From a checkpoint of a small transformer trained on Wikipedia.
Training: 862M tokens, 17606 steps.
Each number is 50 + 12 x the weight over its row's rms, rounded and kept within 0 to 99. Layers, rows and columns count from 0. The size before them is the row's rms in percent of the matrix's.

# layer 7 MLP down, 448x1792, rms 0.248, rows 214-322, columns 832-895
100:63 49 77 58 45 77 32 37 62 50 36 40 59 62 51 31 43 64 44 57 34 47 48 48 33 51 69 47 46 55 24 45 38 41 56 36 42 65 50 25 62 51 56 38 38 61 57 61 46 16 57 56 63 41 44 57 56 45 42 55 46 54 43 45
105:49 34 59 44 76 33 50 47 56 54 72 44 70 71 68 49 43 43 45 47 55 58 45 54 44 66 51 39 39 40 41 68 40 61 52 47 55 66 41 54 35 69 39 76 56 55 36 48 49 38 54 66 51 42 51 39 30 48 38 37 57 53 62 40
104:30 24 62 21 61 50 36 33 51 81 62 43 42 52 26 38 60 45 33 55 53 66 60 52 35 64 42 70 50 35 40 45 66 44 43 39 44 40 54 41 28 48 55 34 82 41 49 56 46 36 58 53 47 48 57 54 27 41 61 56 60 67 38 57
100:33 48 51 41 42 67 39 44 38 45 64 53 44 66 33 50 55 74 33 37 76 28 43 55 47 59 56 52 49 42 52 56 43 40 22 27 42 54 43 43 56 50 39 55 34 20 42 45 38 27 46 56 43 58 46 68 53 49 51 58 51 48 40 38
102:55 62 50 58 46 43 37 33 60 33 29 58 33 39 65 35 72 36 56 47 44 32 42 71 61 49 50 48 48 62 42 63 47 65 57 45 41 49 40 34 47 51 49 56 72 50 39 50 52 37 49 43 40 51 54 87 39 54 55 37 39 60 45 60
093:39 43 48 51 26 61 30 38 71 58 43 38 42 60 37 56 44 48 63 42 89 51 38 33 51 31 40 55 46 57 36 40 67 52 50 31 46 42 63 75 21 42 39 60 34 52 43 63 30 53 46 29 53 50 35 54 39 20 53 62 75 38 56 57
097:57 57 51 49 42 44 45 70 50 50 42 65 41 64 56 28 34 65 46 51 71 52 52 32 56 67 41 51 58 59 42 40 42 64 46 70 51 50 52 45 38 49 48 51 46 64 41 41 49 64 60 67 52 52 63 35 58 34 39 40 49 55 40 64
101:31 30 68 41 54 47 48 31 63 39 70 46 48 47 34 36 49 43 56 47 62 51 42 45 28 57 32 43 41 46 56 43 69 59 47 59 46 38 75 32 60 53 41 37 37 75 38 32 44 33 36 50 66 49 57 38 42 51 50 70 57 56 41 39
099:52 50 58 60 55 29 56 38 57 44 49 28 54 43 43 22 42 48 61 32 66 44 29 41 74 65 57 53 54 37 38 58 37 42 37 29 56 38 48 47 51 37 46 50 56 47 47 40 47 34 56 59 51 44 59 32 55 48 47 37 59 66 67 53
098:30 49 12 64 25 68 50 43 63 58 68 47 45 43 34 57 63 35 44 50 56 39 70 42 55 48 44 45 62 52 39 48 57 62 54 46 56 42 38 39 76 53 44 51 47 58 71 35 44 55 53 27 34 51 36 44 51 53 37 69 62 44 60 41
099:19 56 64 82 56 51 33 64 56 62 30 56 54 70 45 46 44 44 46 49 37 38 46 42 59 43 38 39 54 50 38 67 27 24 63 48 40 55 49 46 57 46 35 48 56 43 37 57 72 41 64 55 33 78 45 46 53 58 55 63 40 25 48 63
103:34 60 71 51 53 56 61 46 58 73 47 71 60 55 55 42 44 47 52 34 52 62 49 72 31 49 34 35 40 67 47 34 63 51 34 41 69 28 29 47 32 47 64 50 59 43 57 40 28 52 48 44 47 37 46 64 56 37 41 47 27 41 38 29
096:44 51 52 46 56 41 60 52 41 29 51 60 48 48 65 23 31 43 61 50 56 47 47 29 55 44 72 54 44 55 40 36 59 42 51 35 66 54 37 51 34 59 54 38 40 60 48 59 50 62 44 47 71 28 62 39 56 49 56 51 35 40 43 49
099:66 65 57 55 52 52 49 45 53 35 46 30 71 75 50 61 43 35 56 55 51 39 42 53 48 43 57 48 48 26 29 55 56 46 44 36 50 41 47 42 34 55 48 60 60 50 39 56 48 27 59 39 64 61 66 61 47 40 54 53 38 40 31 52
099:40 19 49 55 84 40 46 72 24 37 68 48 50 39 46 40 41 47 55 52 52 61 81 60 45 57 31 41 50 34 45 65 56 50 60 31 49 38 56 41 53 59 53 39 59 43 57 57 49 62 28 54 69 44 40 58 56 50 45 36 49 42 49 62
103:52 51 60 37 88 69 66 81 45 41 42 55 47 52 57 36 59 56 71 38 54 48 73 44 53 53 47 74 47 59 42 66 63 57 63 57 43 49 60 44 44 57 52 41 61 62 67 34 54 36 62 50 49 50 63 43 44 50 59 50 67 46 53 59
103:32 35 43 62 46 36 62 44 61 70 43 53 52 45 86 57 48 63 54 60 51 58 51 52 61 36 53 46 38 56 51 48 36 55 68 35 63 44 62 48 56 44 29 45 69 58 45 55 54 37 72 59 45 61 30 36 76 38 65 75 38 40 59 77
099:55 60 33 21 50 28 53 62 40 49 65 22 48 39 43 23 51 56 40 35 31 61 43 34 47 39 46 58 56 40 45 43 65 43 46 44 55 57 51 37 55 52 46 30 50 56 59 60 52 32 37 42 47 44 74 39 60 48 54 66 51 35 39 45
101:62 33 62 48 45 70 34 43 55 44 52 50 44 81 38 61 52 39 74 39 53 61 54 63 51 59 40 56 53 51 35 57 42 43 46 58 53 30 46 41 76 73 60 70 49 60 53 23 52 41 56 75 43 49 40 51 63 52 63 31 47 56 68 51
097:31 55 47 62 31 32 51 67 38 51 53 68 64 52 64 79 37 46 54 45 58 39 51 60 36 65 49 58 82 33 38 52 56 55 60 47 49 60 51 50 58 59 55 45 60 53 48 59 71 31 62 57 25 31 50 58 53 61 50 41 60 71 57 52
098:38 74 33 19 42 59 53 48 29 52 66 61 37 31 54 68 30 64 39 48 48 32 56 37 60 45 31 62 54 59 59 58 63 50 67 56 63 43 49 56 54 60 31 65 46 50 56 51 37 56 57 58 63 63 68 35 48 54 37 41 26 53 59 48
096:68 26 32 44 61 47 65 42 40 58 69 41 50 51 47 50 47 48 65 27 60 75 41 52 58 57 43 71 38 67 51 76 33 57 53 67 61 28 51 62 52 25 66 60 41 61 61 59 34 63 51 34 46 45 48 47 42 53 42 37 56 48 74 67
099:45 75 70 41 57 31 47 73 48 42 50 28 62 85 63 42 43 55 71 50 43 39 51 42 30 49 45 56 50 54 58 44 50 50 47 45 64 57 44 44 38 48 58 41 51 69 54 62 43 53 43 52 65 39 53 54 75 49 45 52 41 54 51 67
096:44 29 51 67 79 55 38 44 66 35 59 31 46 57 61 69 51 52 47 52 76 41 48 51 59 66 40 49 40 63 35 32 39 43 53 19 56 55 50 69 36 30 40 55 63 28 55 40 51 44 54 53 50 41 64 57 51 53 55 52 54 45 51 25
099:56 51 67 62 58 53 32 63 52 36 53 67 45 40 30 49 44 36 55 70 52 65 46 66 40 59 61 62 59 63 45 36 60 42 65 62 63 47 61 40 48 54 78 56 66 61 59 73 43 53 42 34 60 47 32 65 81 59 56 48 53 28 40 62
100:54 48 62 68 38 48 38 55 62 61 56 72 30 78 37 46 69 34 57 55 84 56 58 34 43 58 55 52 36 47 59 59 47 54 73 60 56 36 53 50 39 54 43 57 37 44 55 31 62 40 70 65 81 35 67 47 52 32 57 58 78 40 42 82
097:26 42 61 75 41 28 41 46 54 50 60 67 46 56 62 69 21 52 37 41 47 35 55 33 44 24 44 45 55 42 44 51 40 62 53 53 53 56 31 41 38 60 43 41 47 36 57 71 17 43 74 56 36 57 59 61 44 53 46 43 42 40 57 37
104:61 51 18 47 34 55 50 39 35 32 38 39 42 54 42 57 35 46 51 39 74 38 72 39 55 57 42 54 55 27 29 57 49 75 42 40 51 39 57 51 78 36 42 34 57 72 52 44 52 38 31 53 52 65 40 33 63 47 65 42 10 66 64 48
096:64 43 25 62 70 66 46 43 40 33 45 63 82 39 56 65 64 28 41 51 73 45 39 40 65 49 45 49 48 41 61 56 48 55 60 66 49 81 53 31 34 40 51 36 55 36 37 62 51 31 47 53 52 44 79 41 58 41 50 33 34 66 35 21
098:37 52 35 74 35 26 62 47 29 42 42 65 34 54 60 64 60 64 48 73 61 54 45 34 66 64 54 53 53 48 40 52 46 64 52 45 62 45 77 29 30 46 56 64 59 53 50 72 52 43 61 46 48 54 60 55 40 58 46 41 53 42 55 49
100:54 41 59 68 68 46 38 50 72 73 48 33 41 73 59 61 61 51 42 42 42 58 49 72 86 49 50 60 63 70 78 63 42 30 50 45 45 50 43 35 39 44 43 37 55 50 68 61 43 58 39 41 33 54 42 42 45 65 54 51 48 44 49 45
099:43 76 60 24 61 33 46 36 45 52 64 26 48 44 57 10 42 48 37 68 45 41 43 76 49 47 73 41 37 37 59 28 58 50 55 55 47 60 38 50 50 52 51 34 57 38 66 49 52 43 58 38 68 60 54 40 57 58 57 50 51 58 42 61
102:56 38 40 47 43 34 55 55 53 55 41 48 51 65 46 61 42 51 50 38 61 44 34 72 46 50 52 44 41 61 41 36 48 48 62 39 48 77 62 42 68 47 43 62 41 47 51 66 55 58 59 30 67 48 70 47 41 68 51 41 67 44 47 46
101:36 53 31 71 63 61 52 73 43 63 66 45 55 39 49 62 66 46 32 31 53 34 65 56 57 46 62 29 56 32 45 23 48 60 51 51 28 40 44 39 60 54 42 64 36 64 60 66 49 54 56 66 67 38 55 36 47 42 61 56 58 22 39 35
096:48 40 43 51 53 52 43 59 52 48 51 53 89 51 70 58 64 56 62 63 44 45 40 49 46 50 41 62 44 41 49 59 51 67 41 62 54 48 49 38 74 38 51 54 48 53 51 46 55 34 42 52 69 42 57 43 59 44 52 53 70 61 52 33
098:52 62 45 57 31 39 52 69 72 54 37 25 53 43 48 46 46 54 50 66 65 47 51 66 62 54 56 47 58 64 38 61 41 56 38 46 33 43 52 47 37 59 48 55 51 41 52 41 61 43 41 38 27 59 53 72 36 38 49 54 46 46 49 53
086:28 54 56 36 39 58 47 24 55 37 49 61 44 40 62 57 33 57 58 51 70 53 60 48 45 62 46 41 43 55 34 56 57 61 48 72 41 42 50 61 57 50 39 41 52 41 60 49 42 29 59 67 47 63 70 42 54 63 36 59 48 51 50 48
100:38 50 60 43 54 40 61 59 67 40 43 64 32 63 66 57 45 38 52 53 42 66 29 37 45 54 42 49 60 39 25 52 39 28 56 65 64 31 59 40 53 58 51 58 54 56 38 56 56 37 51 44 51 40 54 41 36 71 42 67 47 72 55 30
098:37 55 35 14 67 27 60 31 40 46 53 44 43 38 47 42 46 48 71 31 45 29 54 50 61 44 64 40 75 60 56 46 39 53 73 61 33 40 42 63 64 53 53 39 51 60 43 37 57 32 43 35 35 59 64 62 50 52 56 40 49 63 31 55
100:62 36 55 23 52 59 48 72 45 62 42 43 53 60 44 62 44 32 57 39 54 42 64 48 72 50 33 62 43 57 54 30 52 63 57 46 46 40 46 40 66 38 41 49 40 58 50 39 61 34 35 79 53 47 49 50 31 39 60 44 60 44 66 66
099:76 46 60 57 64 52 58 47 54 43 63 38 44 46 63 63 60 45 53 37 69 39 46 47 33 58 43 65 48 44 27 39 56 38 47 59 68 65 61 43 39 39 70 47 36 61 44 46 42 69 28 51 69 65 77 31 47 68 52 57 62 45 59 51
101:47 32 42 53 25 41 64 43 63 46 60 37 24 63 66 70 52 67 58 52 73 40 53 50 37 79 46 39 36 41 61 69 52 43 70 30 48 57 59 54 62 44 70 58 42 42 64 51 27 48 47 37 50 59 55 44 42 27 53 59 47 66 48 55
096:56 67 73 10 26 66 54 65 70 57 57 57 43 65 60 50 54 54 34 45 57 60 26 34 46 29 55 48 41 51 57 33 40 63 52 71 46 53 48 64 76 57 50 37 57 48 42 72 65 49 57 38 50 25 62 63 60 30 42 53 51 40 52 69
105:34 35 66 46 62 59 48 35 42 48 67 56 48 56 45 46 57 40 44 70 47 42 53 38 35 49 44 40 40 33 57 36 63 75 69 60 52 35 32 52 33 55 46 58 48 49 48 45 57 49 39 57 62 33 54 39 45 42 70 39 55 22 46 28
101:45 54 34 58 54 36 66 45 25 53 49 53 50 51 42 34 69 64 58 64 27 52 46 55 42 37 40 42 47 46 50 48 47 50 22 53 49 55 45 55 69 46 56 44 47 50 62 30 58 52 38 37 47 45 64 31 57 49 42 54 63 52 42 44
102:84 62 23 56 65 52 52 42 83 39 56 46 47 69 51 70 61 51 61 51 40 38 60 41 51 29 37 28 41 65 51 37 33 69 38 34 46 31 72 47 64 57 44 52 59 62 58 48 34 57 34 71 42 37 64 52 41 50 48 57 63 31 41 66
102:75 52 47 32 56 42 52 53 69 55 47 46 76 43 60 69 44 37 57 41 52 72 69 49 67 54 65 50 56 41 38 57 54 66 48 42 15 35 40 69 52 76 65 44 46 49 43 62 39 54 41 64 48 72 49 69 49 59 53 42 38 73 56 22
104:53 45 63 62 45 49 57 69 36 50 60 51 61 51 24 44 45 50 50 30 76 32 57 52 75 60 60 54 57 56 41 51 61 43 41 45 63 21 43 52 65 54 42 64 70 46 53 50 54 53 51 35 38 42 39 36 36 27 48 46 59 59 59 62
097:62 24 54 36 19 38 47 58 35 47 63 33 62 61 42 60 67 54 36 48 45 40 77 72 79 45 50 35 36 60 57 37 55 39 54 39 39 52 48 39 65 50 48 56 49 52 58 57 44 45 55 54 45 68 47 54 40 35 57 54 62 59 70 32
098:31 46 53 36 73 46 45 42 54 57 42 44 42 47 60 66 36 78 22 62 54 31 44 50 57 51 56 33 29 39 61 51 51 59 65 61 59 60 56 74 62 37 64 54 57 47 36 47 60 55 44 57 63 35 71 51 61 44 53 64 51 32 26 58
096:61 67 53 42 48 46 35 62 52 62 43 42 32 67 45 62 33 45 49 59 64 49 41 40 59 42 48 24 36 63 68 45 58 62 48 31 42 63 38 60 41 47 69 47 39 56 43 39 53 67 59 62 47 47 52 59 49 68 44 52 65 32 36 52
105:80 44 75 46 69 64 41 73 75 42 47 62 36 30 67 58 54 72 63 37 49 53 64 58 52 58 28 44 53 49 50 61 33 45 48 59 62 62 57 39 45 54 29 75 73 64 80 55 38 35 62 79 64 78 62 44 54 43 39 64 52 41 46 34
099:57 69 56 34 55 58 56 52 45 47 52 58 55 37 58 73 41 56 49 67 53 42 66 62 63 54 47 57 58 21 57 54 50 46 51 43 45 55 43 40 37 68 59 35 39 69 81 59 24 55 42 68 44 36 65 54 52 51 47 37 41 31 68 43
099:13 52 44 53 35 60 32 37 49 63 34 30 57 56 57 89 54 54 61 43 60 59 66 57 47 44 72 44 40 61 49 55 36 50 57 60 68 39 40 59 36 41 64 41 15 46 44 55 44 54 48 56 52 47 44 55 47 46 49 39 32 74 61 35
101:41 40 64 85 61 46 65 50 55 69 45 53 65 25 39 34 49 54 53 57 56 54 36 50 52 20 34 53 52 50 37 35 57 47 17 38 49 35 38 57 45 46 49 77 24 55 44 59 47 53 42 44 30 46 76 47 51 38 48 58 78 61 36 41
099:56 65 41 49 35 39 40 51 63 50 48 41 38 35 41 23 47 50 31 44 54 51 57 45 31 58 58 59 41 56 46 62 57 49 46 45 38 37 52 48 36 45 47 34 57 47 60 67 29 35 54 58 80 29 67 39 47 51 40 40 44 66 42 49
098:45 46 47 59 47 53 72 42 47 51 30 66 53 46 36 50 46 67 57 51 51 42 72 78 40 59 61 48 54 34 41 60 42 56 48 57 41 40 53 31 34 61 50 63 53 54 59 45 57 49 48 37 41 36 34 61 65 58 59 45 55 41 57 77
097:47 55 58 61 29 79 38 37 55 53 45 40 54 65 47 40 28 46 19 43 53 67 49 53 48 42 62 58 77 64 50 56 67 49 56 51 37 65 19 85 59 48 45 71 49 52 41 64 30 43 55 48 47 51 49 52 45 33 62 60 45 43 47 33
100:57 67 58 74 58 39 60 76 66 43 29 51 70 30 38 52 50 63 38 55 32 63 55 63 42 47 38 50 48 32 52 26 70 52 35 36 66 43 53 40 29 48 44 62 56 50 61 73 54 50 62 47 56 23 57 54 58 39 30 50 38 55 70 49
103:43 60 45 57 44 55 43 48 52 44 43 60 39 48 48 54 46 52 42 56 56 65 51 42 47 58 57 57 43 64 52 34 58 43 56 55 30 50 52 73 37 39 44 19 49 60 51 28 62 50 42 28 44 67 42 34 49 52 56 68 52 41 52 65
098:79 42 43 50 57 54 40 32 48 45 42 64 39 38 49 43 48 48 35 31 38 38 59 35 42 34 51 45 49 34 36 44 45 44 34 38 64 49 44 56 50 61 69 46 54 58 45 26 33 66 70 64 60 40 47 37 37 48 44 47 37 39 49 33
097:67 55 48 43 26 48 49 33 57 40 54 28 33 43 50 59 47 61 46 63 56 57 66 29 39 52 48 62 48 42 53 56 54 56 32 52 65 72 21 59 62 40 60 29 48 44 58 54 35 67 47 68 33 44 34 55 50 37 41 42 54 68 61 53
102:31 25 18 52 67 44 58 27 48 42 50 62 68 34 70 47 43 49 62 54 52 49 45 66 52 59 52 57 47 48 59 51 58 46 55 58 65 80 65 22 64 57 49 53 55 43 41 39 54 58 57 51 53 46 80 42 43 56 59 42 52 15 36 54
104:47 58 16 24 48 38 34 47 62 37 52 45 49 68 58 54 45 52 43 44 78 57 47 47 66 49 29 50 61 41 48 49 64 42 43 42 53 46 62 65 52 59 39 59 42 55 64 39 30 41 26 49 30 45 19 54 41 42 48 49 37 36 78 54
102:34 60 23 36 31 55 32 41 31 61 60 58 46 38 40 31 45 57 56 36 41 51 66 40 46 52 53 49 51 57 40 43 39 63 52 44 75 30 68 75 48 38 57 50 56 36 39 60 17 67 49 55 62 63 60 55 55 49 53 55 47 52 64 50
101:65 67 37 39 43 34 55 27 74 60 35 72 30 61 42 53 46 51 58 45 50 52 74 42 50 56 39 42 60 56 37 50 42 45 58 57 68 63 49 45 42 43 71 49 66 35 51 40 62 57 44 36 78 51 56 58 23 61 54 65 44 67 53 60
095:49 61 70 43 42 63 50 52 72 60 59 39 47 40 63 72 51 40 56 55 64 38 49 47 46 58 53 52 42 44 28 33 56 44 52 57 70 23 53 56 63 49 48 57 70 63 44 51 43 43 46 46 46 59 34 54 55 46 42 55 53 51 58 26
103:40 56 36 51 48 63 50 40 54 58 70 52 64 67 56 52 45 58 51 49 56 68 60 59 47 35 50 70 58 53 45 45 51 48 45 51 62 32 28 52 40 57 46 61 26 51 36 48 58 63 45 43 23 56 33 28 28 64 62 39 53 51 72 43
103:29 37 42 53 53 41 45 41 55 51 37 36 43 58 59 44 59 66 44 61 44 56 44 47 58 62 43 46 42 74 53 40 37 77 53 33 55 42 46 80 40 49 50 45 45 42 62 60 50 52 57 45 54 65 62 57 48 47 52 51 65 50 27 46
097:46 42 43 39 45 56 69 50 53 49 78 49 52 56 45 38 29 43 34 54 50 46 46 64 38 43 52 45 57 48 58 45 56 57 68 27 43 48 45 33 48 61 32 68 57 73 54 38 44 51 65 42 50 54 59 63 47 48 51 48 54 55 51 33
093:45 42 77 48 43 53 55 46 53 53 57 33 53 46 47 40 70 73 55 69 39 47 54 37 47 40 58 46 62 57 34 39 32 43 43 37 38 60 37 54 54 51 38 57 54 47 39 55 39 36 54 53 57 65 51 56 42 60 46 44 46 56 42 65
098:39 50 66 46 54 32 50 39 56 55 43 50 64 48 42 80 46 52 66 51 50 57 56 29 49 45 50 58 67 58 58 59 41 39 49 49 55 27 38 45 63 49 45 53 44 38 52 58 65 43 67 35 46 55 77 63 49 58 50 47 53 47 66 28
098:58 46 48 73 43 64 66 53 28 62 43 52 43 45 61 70 59 57 42 59 31 48 74 31 59 49 40 64 64 31 80 46 72 62 47 65 63 57 46 44 43 65 56 45 57 32 64 53 54 40 63 55 58 43 50 45 51 60 56 45 65 53 66 63
099:48 51 41 39 68 47 41 60 69 43 48 64 48 53 57 55 63 56 56 60 40 48 49 58 47 67 63 52 46 53 43 44 71 62 48 41 59 38 27 51 54 64 54 61 32 56 44 51 42 56 64 57 46 54 61 33 42 53 44 53 37 64 53 50
100:72 50 55 56 32 58 39 54 28 72 54 69 69 81 49 55 66 48 58 45 49 57 42 22 31 39 30 54 68 61 57 54 62 52 43 51 53 42 65 66 56 56 47 46 50 47 23 63 37 32 77 62 44 55 45 51 61 54 59 33 58 70 72 39
163:19 36 17 39 47 51 66 54 57 34 54 52 33 50 47 55 55 45 37 44 37 51 58 47 44 59 53 50 35 37 54 43 44 67 40 40 58 33 30 48 36 30 52 59 53 47 54 33 44 33 45 48 39 35 60 37 44 59 24 41 47 54 46 42
109:10 34 49 44 51 58 36 32 53 41 38 53 36 67 40 58 23 42 34 37 50 53 53 29 37 61 45 57 48 45 37 64 42 41 52 52 56 50 17 68 53 45 71 55 31 43 57 37 43 61 53 54 63 48 55 30 42 47 41 62 71 44 49 53
096:40 46 46 36 65 64 54 41 73 50 41 52 41 45 54 69 53 34 47 57 47 54 64 31 55 46 46 39 57 45 52 59 53 55 39 27 53 51 45 45 43 49 44 58 48 47 57 46 45 57 51 58 53 45 49 66 54 30 58 42 33 60 81 43
094:71 42 54 54 41 53 45 50 53 53 34 58 40 56 20 69 48 57 43 42 63 45 52 44 44 52 40 72 39 41 39 55 72 55 43 44 43 62 59 69 57 43 58 61 44 48 53 50 28 51 58 75 52 49 45 49 53 55 52 56 46 28 45 76
101:56 47 48 49 64 61 53 65 59 49 27 62 53 36 55 44 44 54 40 51 68 51 61 50 53 73 73 55 67 66 66 56 62 64 49 40 48 49 66 64 47 50 69 45 45 66 43 61 44 62 61 63 33 55 61 47 26 56 55 17 59 70 66 45
095:34 34 32 57 57 42 52 42 75 66 37 40 58 51 44 48 72 67 51 35 56 51 41 42 65 38 63 48 69 36 34 48 36 68 52 61 64 61 30 50 50 60 58 32 56 50 43 53 60 18 39 56 67 43 49 44 67 45 59 49 72 71 63 76
101:78 50 35 67 47 46 30 62 61 75 11 41 50 44 40 42 53 43 51 46 50 48 42 22 48 47 41 43 56 58 54 43 47 62 41 54 48 45 50 56 43 60 48 29 45 49 60 37 55 66 59 55 66 43 62 52 70 48 50 58 24 41 45 39
101:35 69 24 55 50 61 62 55 52 45 48 45 49 49 63 59 52 56 57 49 48 50 37 43 67 40 18 40 55 57 54 58 47 38 53 53 45 32 32 53 40 56 36 53 41 63 66 61 53 32 48 29 38 41 59 54 46 58 36 47 65 42 63 45
097:67 44 37 62 56 59 44 47 50 43 47 43 46 60 45 16 40 51 52 50 68 73 73 58 75 64 55 40 42 54 41 46 58 47 41 34 66 36 52 49 68 32 43 61 44 42 59 53 52 22 35 55 62 41 38 53 55 36 54 51 36 39 46 54
099:61 58 44 23 54 69 60 54 53 28 58 66 38 71 61 47 56 47 42 48 35 50 62 43 40 36 42 49 58 54 64 47 29 50 46 41 52 54 63 57 44 65 39 46 63 50 59 63 47 50 38 59 53 50 49 47 56 57 44 46 25 49 48 36
105:64 52 46 60 40 46 40 57 70 45 50 60 44 38 43 57 59 57 62 63 36 50 67 53 64 68 54 50 58 50 65 39 56 63 54 47 55 68 44 52 47 43 47 40 65 58 53 58 57 35 41 44 67 36 16 63 31 42 42 57 61 57 69 66
100:43 31 58 48 61 49 48 51 44 49 46 44 62 37 44 36 48 58 36 57 47 37 28 46 49 54 58 32 31 53 29 22 14 53 35 31 46 42 48 46 56 30 36 32 39 72 38 51 61 62 50 66 49 32 48 71 65 40 39 55 59 24 75 42
095:42 44 45 44 50 32 47 50 45 65 57 48 49 53 38 45 62 44 35 39 50 51 40 71 43 36 43 54 36 44 49 52 54 33 55 43 45 51 58 46 52 51 70 70 58 52 08 54 45 60 55 64 36 39 70 50 46 42 54 70 45 54 43 51
099:29 43 58 35 37 53 23 53 53 77 48 36 37 24 31 58 32 39 47 61 35 80 46 61 44 49 75 53 52 61 51 70 59 68 46 70 43 48 83 44 39 57 50 50 63 68 42 34 49 56 56 46 45 50 58 40 50 39 41 41 59 55 47 46
101:77 26 74 57 66 27 52 40 53 54 55 60 33 41 62 74 83 53 52 54 36 34 60 63 46 55 26 61 61 57 56 73 53 48 70 51 39 32 61 65 47 36 48 58 48 49 49 61 56 64 34 62 51 49 50 46 51 49 53 44 54 46 57 54
097:37 38 42 46 49 56 52 68 32 42 64 55 39 41 62 47 28 50 40 71 41 54 45 27 53 47 48 48 38 61 31 25 36 36 45 58 54 37 60 12 54 41 40 23 56 46 37 45 53 53 60 59 38 51 64 42 64 56 53 51 39 59 51 55
102:53 54 55 55 45 31 42 40 47 52 71 54 41 53 28 52 57 47 30 63 41 55 26 29 52 59 44 49 43 37 29 49 22 54 49 36 76 41 52 54 39 53 58 51 41 70 25 47 68 29 57 19 29 44 59 75 24 51 47 24 73 46 49 75
095:54 55 39 39 46 44 35 57 59 55 63 65 57 28 44 44 67 58 69 39 41 69 50 53 47 51 43 63 29 55 60 23 59 54 50 66 54 57 64 56 48 61 59 51 57 57 48 35 60 67 52 61 55 37 35 58 42 62 60 63 50 68 30 63
098:57 55 66 44 56 56 61 36 47 43 52 41 41 60 67 46 42 75 55 48 59 48 39 44 64 67 43 57 25 48 47 55 57 29 49 43 55 39 54 37 48 52 55 50 51 66 63 74 56 50 33 59 62 64 50 59 41 43 71 57 44 53 58 56
103:59 43 48 47 44 57 53 52 51 43 58 54 40 55 47 46 29 47 48 47 65 59 64 56 49 66 57 47 53 49 44 41 69 39 48 61 60 52 61 29 47 41 50 55 63 42 67 67 57 50 37 67 48 54 61 49 52 35 69 64 64 22 36 42
101:30 45 46 38 63 53 60 50 51 58 42 49 60 26 61 63 53 56 45 35 47 69 50 51 58 52 48 65 65 64 58 60 68 74 66 25 33 47 54 38 43 56 58 54 34 49 35 51 66 54 44 80 73 27 49 71 60 42 70 31 44 53 41 53
097:49 50 32 31 45 55 38 39 51 64 53 47 27 55 60 45 62 52 42 56 75 53 41 35 56 43 48 29 51 58 59 41 78 49 47 41 49 43 69 71 58 44 61 67 71 58 59 69 60 30 49 58 58 53 41 56 44 39 46 67 55 57 81 63
102:57 66 45 38 74 51 66 80 51 45 48 53 48 60 38 32 47 46 49 64 44 33 45 40 56 42 62 55 53 47 31 73 25 74 50 50 55 39 55 34 57 53 49 64 36 49 38 59 42 55 39 57 36 45 27 63 48 54 58 59 32 58 41 65
098:56 49 66 62 65 63 38 53 59 34 67 43 54 59 46 73 33 36 32 56 47 46 54 41 47 74 49 59 70 54 64 57 42 56 59 50 80 58 51 48 53 59 64 31 40 68 51 50 34 23 45 46 48 36 75 62 44 50 60 36 58 57 27 59
097:54 43 75 38 59 59 45 44 58 71 57 54 39 54 38 49 43 54 31 50 39 55 45 31 54 55 44 38 48 64 35 33 44 44 39 36 69 74 36 38 25 58 61 55 53 41 50 45 72 55 32 69 62 44 54 36 38 48 40 64 66 36 67 51
098:56 66 53 22 50 48 66 35 38 47 51 56 47 45 46 66 42 61 45 52 44 32 55 55 35 61 61 49 41 66 40 27 47 26 45 81 41 24 48 55 51 68 46 58 49 35 24 42 56 54 43 51 48 58 53 43 59 54 43 63 59 30 50 56
104:64 88 52 58 42 46 61 46 43 57 46 54 48 61 44 25 40 39 36 47 51 56 62 62 45 40 72 54 47 60 50 29 52 56 55 44 36 39 49 48 63 41 37 56 49 58 27 58 33 34 48 51 57 57 46 47 44 64 54 28 54 61 49 46
098:38 45 45 43 56 44 56 72 21 39 52 37 56 41 37 58 42 74 51 49 35 58 48 81 27 66 75 49 49 48 57 63 33 43 39 47 44 71 71 45 50 41 55 47 52 27 47 45 48 47 53 37 25 72 40 40 52 54 55 52 41 66 58 32
100:37 61 28 58 34 39 47 53 54 63 42 37 42 47 62 64 65 69 47 48 66 67 62 52 52 38 50 40 43 36 60 39 42 28 69 46 61 29 55 62 62 50 49 63 43 52 55 47 57 68 45 65 55 63 73 54 62 57 53 63 50 64 49 30
099:31 31 56 56 33 50 54 37 46 39 48 70 39 30 33 32 38 33 53 54 49 37 50 49 32 32 75 65 56 55 61 57 56 44 63 30 69 35 42 66 46 31 65 57 46 58 54 55 51 54 25 59 48 47 82 11 53 51 58 71 62 54 50 47
100:45 39 68 43 51 06 45 39 49 30 55 48 43 48 27 56 57 16 40 32 35 25 37 52 53 58 65 24 62 52 39 50 48 45 47 40 56 48 61 30 44 46 38 34 35 69 39 56 49 69 35 60 63 36 62 43 56 25 38 39 58 58 59 57
102:41 58 35 39 45 65 35 67 39 50 23 53 34 44 52 67 35 44 74 40 57 45 46 45 63 33 61 55 37 62 42 46 59 62 49 35 52 31 63 41 55 49 45 37 58 48 54 57 52 20 37 38 70 59 59 60 58 68 59 63 55 39 45 62
105:44 57 50 65 36 54 54 42 41 49 63 47 25 52 61 33 54 65 56 49 49 56 37 41 27 36 40 36 54 53 64 28 47 45 50 57 51 62 48 64 46 52 61 40 72 43 49 30 40 65 42 63 51 65 41 60 41 73 34 38 47 39 64 46
103:48 56 50 64 43 53 56 66 47 86 68 51 53 55 56 19 65 42 64 40 51 61 63 52 61 70 54 42 72 64 59 46 76 36 48 55 64 31 57 39 55 41 61 74 25 46 69 53 54 35 65 57 65 41 43 65 51 44 48 47 63 43 52 29